{
  "n_kv_head": 1,
  "vocab_size": 8192,
  "attn_scale": 0.125,
  "tie_embeddings": false,
  "lr_head": 0.00751,
  "schedule": "cos",
  "steps": 4192
}
Each number is 128 + 32 x the weight over the matrix's rms, rounded and kept within 0 to 255. Layers, rows and columns count from 0.

# layer 3 MLP down (transposed), 832x320, rms 0.121, rows 633-646, columns 0-79
[[150 158 143 111  95 139 119 115 138  89 112 122 121  99 160 146 101 157  14 185 180 137 143  82 141 146 155 138  86 106 100 109 149 185 157 146 149 165 164 101 101 117  80 125 155 125 155 149 117 123 141  98 131  88 165 145 189  96 147 143 122 131 110 191  94 111 132 123 157 145 120 104  87  72 136  68 132 116 126 179]
 [143 149 153 120  90 165 179 112 114 160 107 150 127 155 108 162 110 161 112 121 137 148 156  88 178 163 135 113 137  94 157 127  74  81 137  85 110 180 204 130 115 109 113 145 125 108 137 128 143 170 166 149 175  95 103  78 119 111 143  99 129 140  75 147 114 109  95 108 123  99  81 114 160 124  93 158 129 128 148 102]
 [100 155 195  87 170 165 137 116  99  92 159 205 143  99 153 132  59 103 147 112 129 108 152 120 132 149 103 119 119 114 148  98  96 120  46 158 188  92 109 186 143 132 132 131 159 127  86  89 116 158 119  63 115 141 160 149  34 115 147 111 104 167 172 156 168 128 148 114 102 144  84 129 139 113 116  73 120 100 165 143]
 [ 68 120 149 108 110 100 158 137 115 107 133 111 166 108 119 139 114 121 145 138 139 142 132 111 139 132 112 113 162 131 133 111 110 143 120 152 110 130 138 138 138 100 116  45 113 140 195 105 124 103 195 150  95 154 132  59 115  91 148 178  87 110 112 125 181 151 180 170  99 146 138 104 153 207 117 201 202 112  77  73]
 [144 106 114  95 138 155 132 102  98 117 165 152  74 115 113  77 129 129 133  98 184 154 145 150 144 123 135 107 110 157 129  78 131 152 108 133  91 140 129 120  95 115 129 132 144 195 156 147  92 126 132 131 135 149 191 160  91 148  87 169 168 112 167 125 134  93 153 159  84 114 151 159 170 119 187 121 107 131 156  93]
 [152 161  56 108  91 122 141 114 162  95  81 115 132  95 153 117 191  92 114 223 119 123 147 113 124 123 143 115 131 111 101 124 124 134  87 126  68 129 112  98  85 150 143 155  92 167 112 128 152 159 125 120 124  86 169 127 151 150 173  85 125 142 127 127 109 133 156  98 126 109 170 127 145 155 109 155 140  99  63 118]
 [116 120 109  96  68 167 134 118  51  76  98 103 175 178 149 148 163 109 163 148 103 104 117 120 157 134 203 129 130 158  76 107 178 101 145 163  99 148 171 110 104 156 149 168 126 106  79 127  81 141  52 101 144  95 158 123 112 114 140 100 121 152 138 178 103 158 112 134  70 135 125 165  78 141 130 124 123 138 142 164]
 [104 105 141 178 149 100 151 115 168 141 172 201 137  93 135  74 120 139 128 188 106 174 126  89 136 111 115  70 148 128 131 115 144 119 106 139 112 153 151 115 116 145 208 178 148 135 114 146 127 121 165 142 139 173 163 177 152 172 195 136 143 141 113 127  85 149 176 104 121 170 142 108 100 175 127  77  69 153 120  63]
 [118 184 152 152 129 154  93 188 115 204 122 127 130 150 145  78 173 155 126 172 112 142 168  30 111 127  88 100 136 113 135  56 132 108 154 141 189 122 114 155 135  46 158 128  82 143 127 126  98 101 137 119  83 143 124 115 167 182 167 113 125  82 110 111 155 108 147  84 123  80 139 105 135 142 161 124 148 137  67 160]
 [171 149  66 108 119 130 157 127 112 101  72 114 148 166 124 161 121 100 151 188  95 168  25 152 135 100 129 156 144 130 111 163 157 131 110 130 109 100 125 121 150 162 111 111  88  73 142  56 136 210 147 112  83 137 160 106 100 111 119 141 131  74 120 201 121 142 208 149 152 154 137 147 125 114 148 149 138  52 100  78]
 [122 149 114 150 138 164 162 151 146 126 127 127  94 134 173  96 191 117 135 118 147 131 111 108 110 145  96 107 146 149  62 120 138 109 116  97  48 138 130 128 160 130 138 123 156 104  83 166 147 192 153  89 137 134 127 149 161 168 123 110  89 113  97  88 169 123 166  90 116  99  97 106 169  47 156 101 130 125 175  91]
 [ 61 127  77 182  53  99 155 153 155 103 106 102 116 163 174 158 103 109 123 161  96 157  97 163 103 199 118  90  68 147 191 112 128 120 131 230  99 161 148 104 110 136 175 163 177 137  97 131  95 104 162 146 131  96 115 118 133 121  89  81 194 163 142 130 119 143 135  94  81 116 128 128 148 126 113 136 147 151 128 127]
 [211 121 114  90  91 134 129 163 172 172 116 149 136 101 139 112 118 164 129 124 114 188 159 131 111 148 118 145 107 109 150 129 103 111 159 177 129 153  84  60 162 115 124 142 122 141 155 128 109 113  65 135 142 139 198 144 125 194 114 117 164 158 182  67  70 102 127 118 131 179 144  92 134 127 129 133  95  85 174 130]
 [154 180  35 155 128 180  80  86 119 134  77  58 175 173 162 106  76  72 121 145 138 134 179 157 157 107 155 155 126 174 163 119 108 169 138 170 128 123  95 147 127 151 138 119  54 141 133 100 133 171 136 178 113 131 165 189 104 145 151 125 140 129 124  95  77 166 158 142 132  95 220 122 166  75 153  99 130 109  86 137]]
# layer 3 MLP gate, 832x320, rms 0.13, rows 634-646, columns 0-79
[[112 109 160 142 112  90 117 132 115 132 121 154 112 178 157 112  99 174 141 146 144 139 108 162 141 140 104 117  82 117 113  65 167  80 147  96 124  86 149 171 161 131  86 123  97 158 117 131  97 186 184 166 114 128 120  52  93 167 111 177  89 132 118 134 160  66 134 144 160 134 125 107 126 126 138  93 101 100 128 157]
 [132  89 117 126 132 119 139  94  94 107 114  73  85  56 102 127 171 103 141 133 124 153 121 166 148 100 128 112 168  64 111 118 130 192 166 123 184 170 107 119 140 133 111 105 190 143 192 124 146  81  95  68 125 120  94 158 137 104 114  96 120 112 130  99 111 135 104 137 150 128 158 118  90 108 117 130 153 121 148 122]
 [106 112  65 135 142 133  88  56 134 141 143 151  86 151 127  85 174 165 187 120 146 122 129 110 130  95 140 122 103 192 116 120 101 106 172 135 117  95 124 134  81 143 163 185 163  99 122 151 182 124 159 169 109 139  99 181  66 189  71 100 120 125 169 157 111 120  94 156 139 156 157 204 152 110 146 125 168  84 120 144]
 [ 45 153 126 130 132 153 131 147  76 110 167 119  87 134 222  71 172 117 129 145 106  95  39 112 113 109  89 105  41 128 111 159 137 133 140 112 144 135  98 122 124 159 227 130 177 112 145 109 121 143 153 145  96  96 104 142  99 163  94 100  84 163 144 151 141 130 117 120  55 154  83 126 157 171 132  66 166  88 101 144]
 [154 112 179 105 143 118 130  70 125 114 105 143 182  42  76 127 137 121 138 147 136 158 128  99 185  67 114  76 161  58  97 146 140 106 121 160 144 142  67 144 103 139 154 146 170  99 108 144 153 156 155 111 139 129 114 128 147 135  98 105  94 138 139 160 101 137 148 115  92  80 177 160 121 119 183 124 132 149 140  97]
 [166 123 138 139 164 117 143 115 134 181 150 123 124 121 141 162 114 105 132 207 142 101 165 154 160 125 124 102 106 138 152  93 156  95 158 172 160 178 142 148 137 129  95  85 134 108  29 125 142 158 120 108 157 134 194 155 157 169  88 118 209 130 102 111 105  98 149 107 174 138 138 180 172 147 134 129 118 125 108 190]
 [119  91 108 103  89 168 155  89  96 218 159 126  77 130 180  78 116 113  95 111 100 110 124 135 184 168 124  66 158  99 170 124 153  84 101 112 118 126 179  84 123  91 137 156 128 128 134 114 143 103 164  75 166 103  97 171 111 134 190 124 118  70 104 136  75 121 198 163 165 128 136 126 113 134 156 100 101 172 156 126]
 [146 113 162 113 127 160 121 117 165 166  92 189  80 131 183 137 116  53 138  66 125 141 103 142 118 145  80 120  90 147 177 158 142 108 112 155 138 139  77 174 161 142 181  80  86 116  80 144 122 126  63  97 162 110  81 127  57 139  96 126  95 172 150 149 166 130 157 108 142 155 175 147 130 125 139  87 144 144 136  91]
 [144 163 132 110  82 133  67  95 154 195  68 135  97 157 141 126 145 131 114 108 138 130  97 156 167 154 117 105 101 141 148 142 119 146  96 125 150 124  76 147 173 129 105 116 122  98 154 108 126 153 111  94 136 106 164 131 146 123 118 104 132 128  90 124 121 160 190  95 103 150  85 113 135 131  71 108 178 131 112 108]
 [138 108 115 122 160 157 160 145 122 165 146 101 130 114 154 120 130 173 161 149 158 152  66 118 176 150 168 182 192 111 114 122 173 121 133 150  76 116 122  90 204 121 131 157 122 151  85  86 210 219 132  35 158 118  80 116 122 118 190 144  90 167 115 113 143 242  54 128 149 138 163  87 145 151  80 104 156 122 153  97]
 [141 150 140 150 185  84 131 125 179 102 118 144  99 114 176 159 135 163 122 142 102 138 134 104 140 107 115 156 107 152 103  76 115 130 134 112 141 133 138 150 156 111 148 154 157 116 154 170 140  95 102 139 103 139 169  98 143 179  98 154 131 101  97 101 148 131 135 139 205 165  93 120 151 149 117 132  96 135 124  79]
 [136 145 119 127  76 126 104 153 195  96  90 102 174 130 109  70 179 145  86 167 144 137 174 176  84  87 144 116  57 125 114  99 122 106 113  82 185 111 187 138 162 141 132 123 142  99 149 121 140 121 105 151 126 160 141 109 114  93 101 146 160 122 148 154 207 191 125 103  39 161 127 182 170 135 132 130 102 145 182  85]
 [174 181 156  85 126  97 127 107 187 144 151 135 100 145  99 197 156 110  90 155  84 142 137  97  94 169 144 180 141 136 146 109 159 109 168 140 142 114  82 144  87 207  95 115 135 137 172 190 125 145 120  99 132 150 139 147 172 177 129 186 136 135 207 118 158 166  93 154 127 158  97 145  89 149 105 132 134 153 183 115]]
# layer 3 MLP up, 832x320, rms 0.133, rows 634-646, columns 0-79
[[166 122  85  82 162  79  91 100 172 157 145 146 116 167 120  87 113 116 209 197  67 127  99 179 147  66 137 176 113 152 130 110  96 116 107 200 136 105 105 173 123 141  94 124 149 162 158 182 110 159 139  99  92 137 110 167  83 193 113 138  87  95 126 159 138  69 128 101 122 184 154  91 160 136 134 153 121 111 133 170]
 [119 141 152 127 147 188  65 126 127 124 115 136 123  89  96 169 137 118 182 154 113 152 101 119 130 127 118  99 212 141 105 125 133 154 144 155 151 169  57 146 146 147 118 131 175 155 154 114 108 121 109 143 131  55  55 144 103 153  92 138 155 161 115 141 122 124  63 111 125 139 138  98 148  79 122 136 156 116 156 114]
 [135 136  70 123 172 167 102 119 170 154 170 165 123  89  85 129 154 139 103 211 115 117 144 114 101 138 156  82 175 152 158 124  91 158 182 117 125 126 122 172 133 183 122  81 154 126 152 147 122 134 101 134  98 138 139 125 130 167 127 150 198  65 149  80 186  90 167 129 130 159  93 124 121 136  54  92 108 149 150 124]
 [190 140 129 137 132  62 127  53  95 102 138 151 123 150 122 157 160 130  84 145 150 173  80 211 120 122 135 159  99 134 191 134 113 129  79 143 135 136 175  74 152  57 130 141 135 123 123 117 117 108 128 100 116 142 146 153 111 175 104 135 101 148 185 146 126 209 170 121  86  78  88  69 124 109 136 111  86 104 131 214]
 [138 128  60 169 139 105 101 161 186  89  97  66 122 111 146 106  92 123 134 136 187 135 127 106 161 118 139 128  61 153 164 189 115 179  94 138 160 165 144 111 147 126 111 127  98 113 109 138 145 131 113 220  82 119 120 117 160 117 135 146 157 100 123 117  85 121 142  89 115 169 150 143  97 130 101 168 112 118 101 114]
 [ 82  96 112 128 115 132 122 121 158 183 131 129 169 144 129 143 101 131 186 161 145  31 168 203 145 134 114 127 109 132 117 101 128  90 127 107  93 177 131 138 113 125 148  50 158 154 135 115 144 132 105 102 134 180 202 145 134  79 131 140 172 120 103 107  72 136 124 155 175 175 164 156 103 104  86  93 170 104 124 108]
 [128 171 159 105 163 132 148 115 114 114 100 145 149 126 127 104  99 114  96 136 137 166 138 126 126 134 113 152 127 145 103 143 152 127 147 120 116 142 103 118 139 169 112  93 138 125  89 139 122 105 119 127 128 161 164  94 141 129 126 123 152 169 142 154 136 136 106 115 104 120 134 163  88 148 107  89 168  96 144 119]
 [ 96 160  77 119 166 102 143 136 119 126  91 164 139 149 175 138 117 143  90 155  62 122 169 162  99 129 154 132 137  92 124 136 133 149 112 165 115 141 112 131 123 135 100 146 144 152 118 197 168  81 120 176 102 118 110 130 168 118 161  94 107 153 106 122 107  94 149 105 185 104 136  98 120 161 144 131 124 144 112 107]
 [115  96 140 128 136 113  95 176 111  92 109  28 114 131 139 112 114 170 143 166 151 125 169  90 121  98 131 163 150 116 145  93 131 140 140 130 111  98 125 173 119 129 101 168 158 128 145 175 138 100 108 154 132 114 187 118 147 115 115 130 158 133 101  96 104 136  90  60 197 155  85 170 202  73 147 120 125 154  96 149]
 [162 124 123 126 158 182 165 145 123  87 140  95 145 110 143 104 151 150 105  85 185  61 101 133 153  90 163  97 161  98  89 122 181 142 181 113  79 121 130 123 129 106 140 146  85  92 105 141 182 116  87 109 137 155 127  96 117 113 209  55 123 172  75 132 179 206  98  22 133 163 110  96 134 129  70 136 177 110 140  88]
 [128  92  95 158 148  92 116 174 134  46 165 142 130 183 103 153 129 167 114 146 137 106 130  70 130  95 133 137  73 157  91 109  85 168 141 169 155 156 123 132 143 133 203 115 114 123 110 185 108  99 130  74 139  90 110 130 115  78 126 128 168 149  99 110  87 150 127 159 179 181 122 143  82 114  90 127 159 176 131 103]
 [125 167 119  86 135 160  94  86 121 125 144  65 120 136 135  86  58 114 140 174 144  94 111  88 146 116 144 109  76 104 106 117 128 136 126 173 131 107  93 162 143 185  84 159 128 153 200 168 136 123 133 106  97 121 132 110  93 168 157 113 160  91 141 183  73 122 183  81 151  60  94 143 100 105 133 162 129 142  99 155]
 [ 80  84 142 122 117 142 142 220 105  94  18  78 137 150 145 133 148  95  97 100 169  92 182 193 136 180 100 113 138 134 110 122  51 148 111  89  87 121 155 106 138 137  92  99 150  91 106  70 101 153 156 165 153  71  95 171 125 162 129 139 119 118 137 141 123 157 105 115 106 142  94 148 136 132  71 162  84 121  97 139]]